Weights of a small transformer language model: MLP 192 SwiGLU, a variant of SOAP for these matrices.
Each number is 128 + 32 x the weight over its row's rms, rounded and kept within 0 to 255. Layers, rows and columns count from 0. Numbers have three digits each. The size before them is the row's rms in percent of the matrix's.

# layer 4 attention value, 96x96, rms 0.126, rows 9-49, columns 0-95
091:113121147125103139108117120105157215132128151095140131087131120168142142162149119142236121180138116145122092119141107171133146118164175133069160069135144134171146144159107086066124087140127092138144164062093118170105101163169117070149154156091168170148111172159102144108170125104147159195
089:155077144149127142090124089175135110149200144137124126102127119108105165093128196176127140118086126109116173070153092125107162077136147159151109136095142167104154144122117122118118096099205131120203185151112110159097165123082114163203106075146160140079184141188127110126154153065121133122
089:137152182092169133142104115117130195111109145112134077131151121158190130150156146136120139116095077119123139091136095100138158160171158112165159184097163122145120130082132151156155089105105104102167109113095170066099123156139144213056083092176151083126146196113097071127149149162077141099
101:105132152089176147116150107096166075148160122119102082126188132152129093129126115144111117152154071128091088094133161117174107158107109048158115078094113115133155154114164110125083134123158088119166138145111166114100097149109166161172172052148151125064185186177148116135158106158108047116
088:177157135107115061085113171207136092144099130112080089167152131122151147087153122116132114137082145089128121117122141095152105124119151111108106116172108146133084113169099171137151160158197134099141157117083139191123154159099118160184180160112146120141138092102092092145155220069179129180
089:136139125132126152110149126158106155092047119100142098146158161190106091131155180131139079133149119142213096139118113139143092163132133115125103094113118104117096146084151182130122176190104131085170149103065166142135163114184184152135147137165129065143150113125194131072147086113149053102
089:150135121146154172131160106058148081100126129175168150127132127201098085135143185160159105085105146144086177124085116104119127146129145096106161181081138110103146156114148125138233131138129142130062135147134108087168124106154110078163127111175169179083107118126088104136128116172206150112
096:048121150107093187136068118096092137092145136084149061132120097158176114125134167126091165126135150150115133149161137122108122075123143118081159121184101173134138150138054148128099127150132071108101106141100117141142078143132116096130138109099131147144143237147118146180205119138199121109
095:137160117142106105124123137183159194171141141102131141147074120148205134141135123163120100139127171149138138146178108155102205077120122138083153139128137139085041127076115141105178110112137160115137119202083087147102089118169101066133127102165179138148120123121095128172210165102142152137
096:143116094177096172184131153156222137201192102144104160129101138087161104129124156165094128092149089097139139142098187141150130136138151146076128117144115155144117148128161065102086155169148152086093111108121155128166121089167069103120096077166082132138129128180115137183185162142147116155
083:120191106137152076120126145092106136081113156092132132119170083182161122104187104163155118158096119102123076130124131130159127142160188033123142125100126160095132145130082161143064165137090128075129119038143085147114155219143094093133073105136140130106145142128125128093143081139128126160
092:188128093070183173137090169096131113119145109179153099132155126113096148096118199150067094121081152153165143128149185104106115098123160132163113147126160172174149159115139105090200153147087129196113105139144155111145142082132208195148151138156127116156147084128163155154156118128168129098
090:119095129120102136094194106148192105143132126145139157092110105147093159117084155121147163110077137182156089141133169125129123125104169177156115091091109115182162130110198118137139123134149098163104191076154110084141126158098025060139118131054069119124161123168108117125165122114163143103
101:078096103058139102158174162092151120150171166153177108103168152102106162135128120122183114070142135121117187165171106225171101131150143119171133166128118110180106145116135164136172143123140109127159095156086137091109101101137154132076160122132166142134143118117112142062116121079070060088
094:165107159113119153095111090114169074098148110173131151158100144111095143097142111184077151168174083114127169042147196133111141120159129073128108162134081149094120177115121088177093172153193112127064099140089109142105121120133162090130157113171050132144098120151132152180146167116132140120
098:100079127130099094109110105063157115168133166100095113170131080113091150140118114095092112105107182137145122115154186111202103151185090087065127154104115085135166182122119108105147151098188144080038173142126120140164128124140150083079063131140099133121078130136152108109153162133151090135
098:173128148085101132169093080181127145100125098157160079198085102153178132178116114156107183122170112106121125108194139096097125140134130077114109179099127176125104100084134169139140088136153158097115136129103150104184142143165113103074112130133138179137054079141081094189085105096136119153
094:155144147084168104149144117167085202118097139141144083167122159082133118120157129106100137200094173128137147148193117111077075091153103102127152142092150109085100119088167188168149097108105185124099164188150090108091158128070145118106147114127094130207076085098114112165112116123125145135
091:130125170109117137143084116144143077099104135117175102185158167091153069138175123108150168109159110099116146090143100144067142090125054103161158131146126089165136157101169117103101165165080131122115144090112113151120118115117146181092073088139154152119073166141082122090028124133140056153
095:122106160107122185135122104173177105133107152175142101169092120067104108161079096150110144163132161151149101085155123171172123095072115165171043115135118105182125104114161114134162185115088141174146057128114139090121074100130123093113131113052081164120155149104150167113093136111151134084
101:130169112161142051095132117168092212107081154105111187118079093124144072155090122127158097133129125135100157157130077095128111126079151165112176157173111152120100108096110162148133147125145124197129114190104098152146123127145111126187153173145088133090104132094103134187166147115178172187
084:127111168095133107088125135170090079096172129113110132133153140116088158108161134147086090121139055148140207147155181147165191123145099094151085122050134076112088143136108130148162124108108142145124078190073108101068145212121117093123095113143083173107169125095149121159094149122130125136
090:101158113110182160132110077149125165084076144084117112106126144123152115147103138074153082119167100141101118125120075178159090142140195149116199148182125103167080095147120155141080040137072141178158123089118139140139121115142127141091080113154116103170153180122167139105070063141125116139
092:134159116092136102125131181150125134074123152106136137149145123102127139140138118159143154112129186139109171065121135165122192183115081139136149150119118146126148168100133134070246140173096114188175169150100102178085120130143059060162095153174135172110126092150135149123138138078164143108
105:092094120085138085147185099118187187105113132161129144166134108090098184119118139136129140140158108106155108116133157161140093098138130087121094157120145086121109088107064103192124211138201072179177051091144120151098109152129150114121208112137124125151102148137095144101163156174130129116
096:087107199073124133194134115140157149144159110159066135119147127122146119140158164099135083152211104086193132079198137134106113148116088126179175154194127105147142189112129114115135205108136115118113130140115172108106076182126136123102111104190171124155134138121120129112122126178118182116
105:108143068163099109109078147073167149053114145115129127083136141139065129108088090127139209149173179121098140162112110112097132069138119108130107149085127197106111139118139145133139130105085157146131185150108119210131178074160144163108094153121089123098165086092138153139063131144143098104
092:126134120207124153059105127140142105208055121127105119164124125147131134123111169123181114172125118140089149141116114190136105089128106133125113093163106141138124164125165118116103140223110082053093177110077128167107112107173118105180125174107080132140136150199108086175139153117136123136
093:135098129115087069173171166165087131142126162103171121090143059186148128116093185176109158087106112136071121139079127087103102148153154119046145133130174152126141115149147171141096090127113107113073157104143134116174111132144143133064161133142175136105126061119104142202109183127125082120
094:102144103137111138088169055172154132076109150102123131138121102125086167083155148179178172130136138103143119145106139185137165117146158106147117137078081138156161097067147076094136149114150086116164137126152127198067184138166123072178196179118103125134165113099180183143116136156126117113
111:054131075092114117139108065120134144207145120117104099159107130111110063103143138146145099142093140129059149100164163135151107109142080146180148143148148103179105145113108118144178136107140072059073141133094104097106121151111077153102164139190067148085162134134131146181108172140103081129
104:166169153117135186102123092200104141168132090086103142093146153162179125132197159150172069142128133123165071185157140136163138156174145091152136130138170116150154108168119146199110131170126139104114171083142166133116147169158145152207088143184134122096131133123120144192149152076153137131
098:158164148151143167105112139118109076122101063114168136048109181109142096096174106145109174139136055155160166201132171102089112134130145096132179155151077086118141229129130130175081107173111132100127138110140138142134144078132125145178102124165082113103162117111126133118185143104154148106
093:167106097118125135147100100149195159117164122176132148161100092116134159145101211171133129091139161156180060116150126148167183160104126154132120180146145156099078115149152106095136115172142145192155162136077054115174118187097084104199157142146106127129129138121108137140160163176175126135
097:119142153143134105088137156185144062051149111163147117117120047137124137139147108190196158066139132164152123146149127121158172073127172119166111062068100121100081113155091119146120144129152143181156118106120130117100154130133112132154133112077137085114060111185128184086157117109134165163
100:130139111083151120124124065123114158136124145089116103144111085134165084151078154097131191193131115135118125079113184088145152123122166105180115146135105097135102120069142163111159118103150139120138143117106146093149074208144088180165154174148181144142108147111175187121177085222117140152
100:200134168124107107139065186146126115112124130140131141121142130164112135164132151107114122077131165153162116111116099030121120148111111110126123178065146119124113160098144199163146133089127123078042089191189139123109112153096140140073076110103153100084119126130130122109103147097204130087
096:101120125122140104124155090127144115117092133165139151158093153078117090149078175114128062217171033135170144115149143151131110103097114095131124034150156190105141114106145119112109171159070148128097170101156169146100126135162159123121074090154138130130155127097113131133114118084046122149
099:108165135152139123096159135143144164087101179118105103195150120074152151133162093133153137151118192151108121173149184126168179124140062136080102102085129171110128121157109124119183121113116109160167098178119108144051144106204172084100142056147175133105084145117124067146130133105153143147
094:069127126105145103146124130129152191125080117131111079117116128140141103109132143168131169168106114068168097072108107077113096137112129154166134155109168090091154081088106138109134105104154101073060169099203153139146106146066094090081094102141109157132180179083102155112150095144132058102
100:150152152150177121101114140177166118126166149105070091117137157124068081118112087127119191139114110150147111134117119093136122146175183154074141061116098070131116121102182133100110195178102151095138229127147137098167105125112137129126067206130109167151112109145099103132098142096161094135
# layer 4 attention output (transposed), 96x96, rms 0.113, rows 9-48, columns 0-95
081:122191109117119107119153126108120108174113087085178113195135105133099136132133129117113114101068124140177159155121094183172098125102117153153103079102175147119078113104161161192141175107118106072132108145087122074096161139092139086164123126134074094207118106111065117149115061161109107082
085:117084152134110146128110148100127154122133108139151108108078181104079076134102096139150169148144091157139087158159125148165142165095121121136134105128136155137205117142148054146139159119092184157085149086141147089161148133057116127092130184178138104225139151118187046087114137109164122120
082:081130135144122102088144150158121106076187154122090141169096144121135136114100106178131130093132084116150119160188161175148083079109174070119107102118063127133136078170144140100123151131069098136108130141131153117131053098185154101134184118071129127100103090189118111056154098109153114185
091:106145119097111112120163153176077137139134177177104181139092146072127168093084071122142115127088122130125157143174156114164168125134185125205093145191132147116181082098111112126136091094140124170140098136134101124108145105149137097140110155125174091161066192110122163101209128139189165114
079:072068122061108136170111123054118177172151116122185111095152176112100103151129123057128090133086077163129090127097087123139161078096123109082140104117133126110122108139169137146142090146096112123156142123126115106091159136198141104070162104077140149158069177121164166114099142154070151146
083:089119147107112118096130110099118039143170106115187146117129083107066155122118051170074106207163156100142144080088168157117137091157121064120048126150134108139076146113151097090097131122146076152141122144112113116108065112120144156119146133129104103090149171163137144191099135118137161115
084:078096139122078140111119130145152160102122114135058124144101150101205149142137113164133107158129171119155098110158114143144096163146182171098173117086137114179099114134050127070203104141164165129085116078158126117092126155149158171180153128159105130158132201123086152155080144106098127070
101:068125075092147108109146127121166127108077109085099182123130135115060137165074133093094135070094122108053070159028123103112067126110083096152100144075171177145141111140159130134093146153118173120107101098126162129107094135133128131145089110165118107162128109150122204125146113130146128089
087:071136126125078182096101122107143137082140121082135061082140141098089128114152118052093142106128133137148090125154137176139122129137115163090091111167066101185099141126191126102128114139123091085070102054166173142094144120132122138167130119099139197116152137098061105111142096062145167128
089:123160068107135149148128093150176129090092137121190088128181144091117150138119168144113122083121103133099110185137120141050220163143119144165099114135180175122125140068167107148159083121142116154137182143134167146112143137108161168132167153119085100106199174107123157075098080121100171110
079:122077136155119070072139145155116120155121155122131125189104063123098073177108135097169189178098129136119117144123182124111140104090106158113148129078109124155073101149149116162163128137137104142164129168124106113094094134217114123135187179053172148157056137138126171104140167140113088142
092:126096136097105137146167115137057124116164164127099139125084105154154121174100081183147152063176184162077163138154115091115118146123168123121092112107069078099143117172129112170082146125149146092156140099107156108150114123109102196083166143122142145108146136123107076120061139164106226095
088:118128151163078147132068176100088161139080125131146071157149147116184101127092142184095124059073152138130152126138119206131126166131095103088105131111202155122124144157150161148101129137173179187121125154112139147055108172108192130166065126125148123123136138099167136140070122106105112153
092:167192068133134160150148178129113179122141086112139064166060098151170159141075132092087134152121155174113144112171152115142137098191138110139140107166065159110135087145157118081119146175093118140087080119132126127189088150103143112127127132055077129131111127113174170184150128132110178148
100:077072102142096213113164077149160174158098129065073142120116080112114120095106137058150092101117118163164085184139149103138157130083149140115110166134180123149168152143146125135163123118113088183123153203134104141198142150134105152112127146151132099100145100109101119150127140196166165093
097:129147100102154131097160130168211098105127034115106113145149171099153141098111140153122145123178069167102183165116128136117153109108098134082135141147150107132111159146127121123054141136099132151184088143160077188122142120129148064184139151160129129136136149049126200123081183115139141151
092:126097132150110128095112129104129095135178096071123173140135184118095161125138129085115104104122103172160135226131084156111169134134096128133181133131133105139103078197147179083159076169146166131123175127153139124143071103140158147085141122085150114074151112097074071168155101104118060101
092:129089166148111175122142137110108152146152130058148190111166082172167130115137088175128162120172161177188099076109118160109166120094135118069176105175117053150124088138106216096109109164104126086127114118139135121128140151129141113155110171126158179138143094204167165121122113136171120151
099:120121126112165103116192159063104146144123140146141166064111056151111173127138134143142128144128143053127147187119155159159101203116096105083172101128147218122142131163092076086128118092093130070093083185175135118131096100134127100160139151084081111125094114136138102136153123111158149160
089:138119113038148167134110178138098120084120161066123097063083155193131150085101164129123126097082156134127142125090102102112114096178101127103111162119111160092135137143106124188129140199159109183131092140143111132157144145073138132177128119145154066114191123118057097161164096117114166162
088:112110127126118149137137111131129118121163130114100154109187138179147087110209148055136128128101183115125049137122110154142119126138119158102098144107197135202097151147094111096132094169139086125111087066091138171164163088089119098059078107092112194177128136135125097092122125166080125126
091:097171174161119153092169122140150193154108122142113120104098121172094173132108109104194149215092124156078112092140152144145110104107146124086124116205090098087139120195149122096178184184143121117153174134132130170121119133131185158090142153176141111120096111158133123083151094099100185158
089:163158181138124103179098117168103112103116130128148149129172096162136175139143132157105116174147101085140079163090121123129092076049118087153070074090141069092086095147132087136149144147140150118115034187153131096156150115130179153094135163086109159096150101150105143139174131077123152099
080:107094126038108125176098065122114131095122099108177076136163186128078150163158114101132126121122109101161118188153118137078099096155182127117113059129154090121150120100106121072100146114133118148114139082105161168130098089116116178036141089111143073122096132098135142123090130190129105093
094:216056150116087104173136163113068091171133087173139152102106161197144112137112116134125123143141172097097145114181108169114113155127129132172176105118158154094149154110171063075129091087177145127111146186137141133141093113125125108095107141127072128098143141183093087156152172108132105178
098:131096179118132128136221129110118065145117135095132145167117094150080132125097080112125150154068164134107115174152106115176150109149101118065193169125167113092138151141137159126108130078165097089142145110125110108081171098167093100112130080109159135183084156130093087078106147110156043142
098:122174143150159118163109109121078142068156138114119127128125127110176165097154104198124108125173101148154143115174119106142123132081161159103096067143107133160186114118156070099118152152094104091098135096141144042160128108124161116179087053163095149120087118168135135077131098120203177087
085:160123185087135100073127104137125109070124071105081175117081119112135124077166138130080113134137113106157073111079139147156139124155137133192172142090102146126105092075134179138193076138090132146132047146126121104195138128156169166095182114118147185157160125138086116102138145160111128166
096:161100125133159102067177140127154073101130109182099121150157156158134138105134118119141111122142085128083142054070148099149095199108179198086092106126170066170127123134073104151161128079164135101156149113136120109099106080107148133187184151154095075159161138146136142163093112134107107088
087:100105151145122091152090187166092144092133110089112152124084132133122092110136155101079157108151104127114086156132085141148076074107115113131099124117131140051131078162153101151124112148113130125060232143166125122212148121099140124099120111156103107101121142174143113177153107186169171060
114:147172211120102079122077128115104144086085035115128120133071158116153148116113114097163119076119139108131170189147137117132155108093109118120122128088145119183081122106147195159158082112109123122146149180152151147102132126143158082151117100097163099167118097100081084124104089053133080092
097:193103126196086142110134033157130097112104118142154133099123098141079096155141152136147115113114191141175100148114125083151145118094064125045152160064182190136121147130155186181140128139147134137126146094102072163155104124124138123115140135120099147137127132099192154168131176160129116078
103:065120161153129122084091098085176115116132088108100075114141148190098093123137180145142111150126120104126051097092059103118148134070143117115158096149154205163136087169151188138145142160095100077133125107179106168114164185176096116117123124110102102113126155132115127079148133077083121163
085:118150120119106116131126119137061095168083142188099136094160156137164134130116154169075113120137091124199165122188124146175133090102091094125106072166179135159107083143074126136171096129158129161071152107095161171129151090103126126059136142105205117151111142175163117167141147135072155171
094:146156115112175119188116137130124139131127129071130142102157189095088145109149174179096077069122130092152083149110147156089142144096097134131133108127173137065159118162129076152128176158143136174171121122129093175129172106093068141132143121124085158162214088202137076154074126115148143124
089:105108086146110104139115117167138129108146141124139125160180152156116143120212090128103160152116103187122138116170078182179155068137094149141113164167143109109129159171108155102178125123144140155124135131126139191102091110064170104097138109188161132110114098163099041093106177060090160099
087:086133103109097171170157071099148085150106142120152075136156138093116119152080176127149099093127066196061078127077154111133152093168089180162166124131171131161210149089120113115071105129121154137116157096149132127132104124100157056176140073089104158165122118117123131094113106132094120132
091:150152161078154133124134154136108165161123154097097173131105148122165146130113072172162122154120125087130105106050128091114130123111078159018161167102129109158136107172106131124167134128098159055130099140182147151194131093111191174110140162116134178104100171093102109106121123130159118190
097:120174177149077096137157135147110137187147146132210119133113135121088111109099129144064118116190186063148111102091112149144079147153130157193079085096176141088131150126142132089173182114092093071111107145089164130136103136096148142127065164119095091137084115109122103181135129141105084117
091:129157181110184171139142147085117093106154191139131104172038128161108152143143190167115121166121095115126179148124148148131150101100068089131129161145150125171153092109123122091118100104072196173150148183199116125096108184115157095153189134129136121124091141104117116154130120089117173081
# layer 4 attention query, 96x96, rms 0.136, rows 32-63, columns 0-95
091:155112140173085112118170124112140162128081102107115163089147113099198136112101121146129109030178087147097106145138116140120108196139113157134133110117117158155124109134202131116189143107150105119150123172168128052126119129127189167162144089119127091147190120104133127172157156065190128071
072:161107128098083122127110128078156103172166163089159164179141123165139187140130164126198147184155156102139137118136176120159086125134112147098164185100080113166100113141145119101121172138116185177169152081116117103108126103181153193107145115128177187123201147131116135133104122151139047105
098:078133080194122119115092151115127086139100081134122168155131120103133049105141165150140097125135054094147104093109125119178112153102142109060123113117167163158127166107137086177185106128119148125152081143149099062167122163146096098168129113139144089134112165152200183094135079123125188097
095:138106203088104132143177121137151147121170139137131098110107121173161190162105107139087133110119193155116120121118121136118120091144152161198159131145111086109127111154131116099052123105129132078075156134079178117117161126100140113112126139127138229135145060105094093167150178133095091208
097:111079129113105148101115170089102121127138160070125174131081180125125111141121113093132165164078183103155121185150111169134094091157110165156087181156165112130125130139092182110129085126088125136150100131148176209088073080111099122051123153119162174131130136075124055121154157127133127093
097:130103185035100128135182139122134157133135164119124147084065182127133135094085090100130176102120160103120142165168114147128089081181116129143097141156145097118111095163116144098060068118120131127138170140095193107145104121084145148123083131153135168139183127118093039136157167133114072147
105:179145135138167095153088129148106109136061133068151131155146148119116108133155146163146123106138135116183106104070145072135162101158095138094124191100139108111131133146124083138121141133119150046127052113161144079163136183152140145127116155200116050091152131105115129108105100070203146174
120:091114126158111202089184102118171093094108190135172066118124124095146158133150160168137132076083120158153099146180144117117124170120101107115123114134076135167171163149148111104149141185103143122112182111130165108134100177120130124172116065094094201106198091138140144121103074143164176137
116:116166110102113108170108149137136088136097108139157121140116188154100088078144099130088083139065109094124110106116116120071122086070159138109116153170130160101159115132128136149216118137162064108173145063111132148106128128162135076091093134088155129105052158107082147073157138203109114093
102:202138156154183169123117144175149092104112177111124085127130118180146087130160085132083139165014123124196139128075140156138108108089171176123091140121114122075160130153120129108151134143128152135189115078143096189131146141161122132127113105151135126114055200110114102092164124122133134155
120:122186074117137142076131145131073091099075079154124123150116095114160079107108077127099105175086106088112103102111139118191155127038130115115110125150125195151115048163125199138145124186149099092128089146120130154128126138166119143164122117087103105125052131123127140106146082162119153165
095:114037134094132155181150126165149106177183194110144096146117111166173108187112103095101153082141126155094147082154126137107118141150160107131115149115140137057098145104107113141180080116131090073134092109139126158161109130123114132079169179110055096156100097150176088102155079158129087139
099:190086121186110147126128108120091134114095160193135151163141071122144090084156096153136137162191158097112101094170138103118147172097157059112160125141132115081117124126110111098074178113147154111128148067155108150116126155121137209102060087123086177107166160119126094100114188139127082135
128:175132142099121122117161110186095176106101200120098130146118136155136162149104117134099109119117126158083113110165093115122155107118149123203129140194139094067095108089083138128053143081175160145084214106149147161091122092114117156117105130177084142139129091146130061111138197146110153160
091:133140153152136110096121136134126096166122132133159133126208053216124075125133089119168129168128150129134150094167194089114155170121139126064168123097032156161104157110132146142145120102141130151187145128100066100133091185140153149142197147123103095095115151164108190130125122107121121128
093:086056174071115144114127131149154068081107124102156163132081131111179154115146167180083118131106158088141088136092114191144116123102138120167121123143188127120142144109095120139164094114111165144154088149166202173122115131128117157070107091139145183171135135100190081092144179150098177157
124:102139136193147107142112145150124095149108124145128154155173133098145065122142130170140087121125055105134129081127092097168116166039129108083129134125151201109135149126110132165228112151176171114169116115154086109105124143171136136125152086168124068149076167147147160090108095141123158068
099:101106119129164108132140153168113070135115137127159180139128161122112075108180175159139127130149067103113090106137084138138129142060119100116070099125181165110120159089146102131185128108168133189172149086173106102121124136126101193118103108181116107135105185195156143079098156117114197077
077:116143053169122119103106133115151108148166087156148067126165127131133167187133170122081065122139098135075124071070122128158137166141149100180184117120123137110184091119120086162107214144127099101096101135148118129084183127102115092115139123117109089125085121168139224128122119170107133106
112:098152122141108134133129120118191134158151141180167138103110119166174134132124147181143106107107080175109133074148059118134099097123125157098153114144094164200173191178109158181125169142133137138094152090094118127146087151146168100180105141081164191168165155168138200153100152113079153144
131:055102123140125099100151137101127155106135070114156141136152126144090106143174168122183125145156161087149099141077086105187175118111146120108156131083137198118155145127122132111146155178088092108129101152155129135121110123210118072140155153116122148105063167136108135056185198166092101176
107:174121138084098106184140155192163103071160144116157157146168155158105175145153117080161130204126159115151157214137142155162139125183139092142128167135147103130157122141085077106084105094108120105134099195184143125158071099139133163112100107100155111107087131146143134164091177128093128179
113:105153124138111123105112124096161059135163115141095122135184135195100135076124155132179090088126126128084120090147108060077153214146102074101123154074114104175073089163160158166136118180105111118083127116120097096110172153123124090169163110138143123101161128146100176112119153107121102054
115:118125143143134137106171085146134114119116169079205130137140154164112112147141122082112150166059193167136101143161149108059125112132137121091120168152115105153132088217149142161131141127106013052098132123121156136129147130156132141123124159095094066104085108090093148085121171112128114124
113:079131153110143172091151071054166128116115097081122123052078146049158184125127059114152160101182115136112134138169137177133107093163089146140128127130112089149079100150138143124073118125116178150120116155076154127157125103126147077149139103135109129162193131127068091148132085152149087110
113:170085072127111141121134190172164091082087151129137186122147200111126088123127140116074127146121170114097101182205123157120065118099117098139126130130120114080127147098083085147146107152158105141127159124161195130095092102086079176064096082126122125130113131156085068097105145152107130104
116:222115150090089129130093126136088119109129122145111133115086116115141088106092121110122114094182150115172144155110154135077078156141124148119107129105107102161127186095150107190113116109124113145124172160104160067137141149156158225157065146105125138108160108127083106219073128114173077138
115:096132072148135110083059122177144147122145089062098152174145113127114149159177168198151127125134070092128140150129125157185143090113139156134156102097124143165073148109128130106171126139097116130134129108146097166146169110157162133154196110118068164169163131129120146094095093180078212092
115:104109096114091205136179089090114099126127153159178161151102137146090119165124120154094154155068133157167138107129153120128140107110141111145053133163159118137175144129164086068084173129130101133142140041101195182113121131129044102093104182100114148130098095153119147080115143168146142144
117:183129148178111166139106150107134151099106108166129161142128070160096092165073159124140150174072173096109137158128188108150177141088161115129158153118113123150194184171154147102094129093129098092162174189123116106121111117210148166143150166071138110121127137088180138193146107118158098132
127:151135164083109163072156165062126132127181157124151112074109109085172179134070127143156158109181135147117159168116179167122088120149136159176112084150154096154146140148116104058105182089090103135077203123140168110137150082068142148138113085138120165094136128112175120132099153142119105169
122:117176067134154101135132090146175137086162158134113118155168114113067174118162136156186070135141092143154055119142137169098139168159148111089175090090189113154096130093132149124163162154051134135107117105123076100119136165130187140139152162157141179155160131187140194097084140133129134114
# layer 4 attention key, 96x96, rms 0.133, rows 32-63, columns 0-95
079:104102135117125117084131126121142210118120088077067139188142110110082060132114162094086122141182127150089112152101135140110092128198101150110216161123107136135118138099167126122134137133113120046143163122112077136126141134137154187157163159119125123077057099152134081162168180123124161133
102:106097134144120147140116180103060124115119049144093174138106156141219170105168138107162130118164132136133132149160173133128106116088135113173133159124111146119176164115147153106150058110093149081097115185043184173115154106071098125097117163132147143097106072165097136091114157129096149110
098:107129151140148151110129120114110184148159137127080128105129092194121091130126184064127132130206116102132071126110119158139111179111184137153187133114124124142169118131183197101116101131108123134120166161145068112168064133153128131181168162079114104105087115141187188150092107075164158099
071:144118126102125108123149071145117137152107167135177093151178164115057160179139088140128066135090188115131184117103144142135144125110056170168129144129142105090105134083104101122120128097101134096148055175136137191093173138136169105152083132141104134172137157113095102082196153174075112165
104:141127162178143159102099170089169147137155084070116158097091127167157095111150157069131151127181088152128100143140104104132128154154186062118142124128125164169141132171152178147129107168139075120094175097134084080180084157163105132150201153097125097088091132144167177130137119073173142100
107:113137155197135174097113178080127155122184135111087140118098106167190101111168153108127166125159110129119080133119113094151116165155169085103145143154112110161139132165155153168136113155156111134119156121155113093200051164168121142157216152135134095110127114135200186154167116093176151091
098:197111053152127163150133086142181066181135104115092141076180165137118141131127098098096081179164082141075102083123152117116139118113138158099160135163067124131173104071103109102122168150128125124142164160113112113121159106109122155124108076141106074149124115171089139149091088155210093116
127:184142178110136084122157080153116175144091180129132108108119126134096152169135135082189132114096167099070182135149139092115104086108093147118156135066159069136103146150133090171061143157175115110156125158160087143116157128093157144150138091165091057090153119114083164187143097134096088111
107:133050085110172136132155161115104156104147138162146102153128059123181114163140132131137113099147132140126155061175076164116147164130144086111115158129140174078110144111141131199152103111142059066119094152123092080121158136131176107105151141092160185117074112087110107137171146059126118186
109:101152104089160055153155114126118082094128085145170178114126130155108149138167175126179138084163051168115105104155154063083108137170148120072173124047102084114105166139078154136113089120115096156111157090096104110110162154134126095136109100083158051167083116113116123143122126119119147117
115:079169135112155132166173138112119156113126160126170101147132135161141170094104087145147082074138092118115157095102121142115110125152126106102148139068137087183080115112112131151139172078175164144162099067112152137170171144053178073094178146135139134101087148134130200168057152100077139115
110:193148142141086171066133092188149112195160111158149114089112132129051105198143121129103130134120151111079137104140100127180101122073187131145154157117156116123135145114167129150154121190125111134180133156092082173168104144145147120195146162166092129116131148145160146156210139133103117082
115:134129119146117133174078192112064157127137048138116178093130108163170120116142121148143134103188105131146176132141142175092101138116114159159134089101118131063136168105153142113135071101088185122116134164133170182124095127074056169095094174113138145112085118131140159145092116144057182113
118:111104126121106164136106166124219072135082122086126102114106145080205124155093131157094130123055104125169124165098168125158114096096122134090067111171117111177099110160091131163166081150123061123095084104142171135135161135168132083120110078125167176148172171108094140114138153139151096140
090:059160109086087090131129176112152107148107108125145116176135148048155111118107139134125180095095106131197173121146107155164099106111071155049071105084131117132084088165130138139175100171127115177116108125110148096102121096102066077104130105151176122141127139104140124154068129146069104096
136:120148124165170127083124116105133167136172122111085144109144084172132082116141152075113123140155122140086105120101118109114128178170159121102221141130130121147123176155155183128105115151090138112132137153116044122168111142158154122177174149107090057056094085151149208154163103074148128107
076:194154122130165152129176140131166135146176148132125151100106158166149108168204124070130168121138135118151107110180074102142128191129132099120141131154136136140134123170206088138205131154170076167132142121109105142166076141067115155109154139100167133114123115175185130182145130134169202102
079:146140141187161160113099131102152117101158124156067169110104086164148093123163181100122167143172092111110082131146121080146130154153166102128129127163123170152179132158156111165152113177176108180154189118125114102173044116120088152136111154103132117104132108180182157164116099105219161104
087:113089106081111094129158119160129120144103115146162087172159135094095132154093089156111079149094158123135169115110111173119123097122070199140117132102133101083098119066085130103108137120093169100161081143102130181068213100131162089124083139152102146131124146095059095125112146169054117173
115:120099135095114087167118102133141131102130175109120145141119113124132145130163141154118147112058172105106178177108081109141143138102043148104143176087139166125175141142166077135150142124134164167111092211163110188124209101136126101152179092173108129090197180142143176145124158152129093108
116:110054123129093075171158147123215179118110095104127174156112090131103124143128091070106146094137160106125133145159158182124156097124103130141079152092136163170095147107139106127162177070144091127138053131111130164071133115146073142122118091110151146099058111171145095106139151115060106112
114:125088092117131105155099044098153095161172083104161170121118131146086082137080141130132135142167105113135082146111160070123104158231097147108144048118108074104139127147110094118119131108134100092159150118094144186209151108122151169154105123102182093091127160101141090167148124135146131144
112:179131128096120156110100179099071119081147160202127150154146110102090033121150129152153146100132085152093134131105117141120133142127150103114060151130165085144139060133093079126082136143115171122119167114179113134095098095114171110120127194067119075132095161101147128072081129168123156159
108:227145143093128087100135091113146112188159102134159180110111144193107139135142205102160123135147151120142132101124142119099123147119162135108122108080106148118109082106180125183083165131156113117155150144182153114132109149088193100109170153092060072116144140102086148193157124112127090180
123:103121185130107104085105182108088125131109165108097099061120140114206175146148131142166141136141159167160139110131133189169144102109143098146135154186124074145104087096154166142137201133154135152079136137149157107107121172163169139084151064175169160172175133134169153113157131131065085130
111:136093182123116116155165087072141126148156110173123093120127105143095094148094188056090123127174109131145121114163102097110107128148134108142147108158128153125100073080123158129102108177120099116152163161095109106165181090091129130131090142094184077099132065038127088143178101047121155125
110:110115130180100159199105098054125111144157123150103174098140134065136048082063115132076124089122131188115148129115185113119098164121092129148101139171094152151163133116115074114152132114128123095072128122173161106162139116154075165135098162088156119083114120083130122077163100118188111108
128:094107137067124111180117111167115126080103084076151137093135122056128129126084078173139128110114132164166136140156158130139127060102087146180108163089116176111110130120187141110124140059130130164118119078095145177076132091141055143065162073129165172151119096114119087093109114122099158119
110:092122118126160115059140173117112144153127109141146124155119152119130149102130193076133112140191090189144138111161126123136128121151154072178100116120134156128114163120109116167089113151184083186120151141173089086144109083171090110198148095159097162140088126166115161199069161103163065158
123:136119124115127135094119145126138114145148100101140146148131146157133142071115117099171070090095188123179076169106187103079140125083131121174145143091110144129118160161126101160115094095110116103095101126163192204108140150117150091199158118144070174110149090074083113100174185134178176166
119:128152158151117095140125166072163150098163107092105116131111159152139151191112141163120154175103187118175169093203100105060080151124133183176094114140079067105170189155083146110138153107165128091166161146124165169113128147142104125139107133151112125101135107104129130173084102138107049165
126:061092135140113129137103103152055174108082153119182140112165098055076082130158141144142135082119081105109149086124121139128105074122098158137084097081106148105168101155112128067113142047078115102153150131140098155080116092168127156107104125110153120161084162107144127127123050171108101114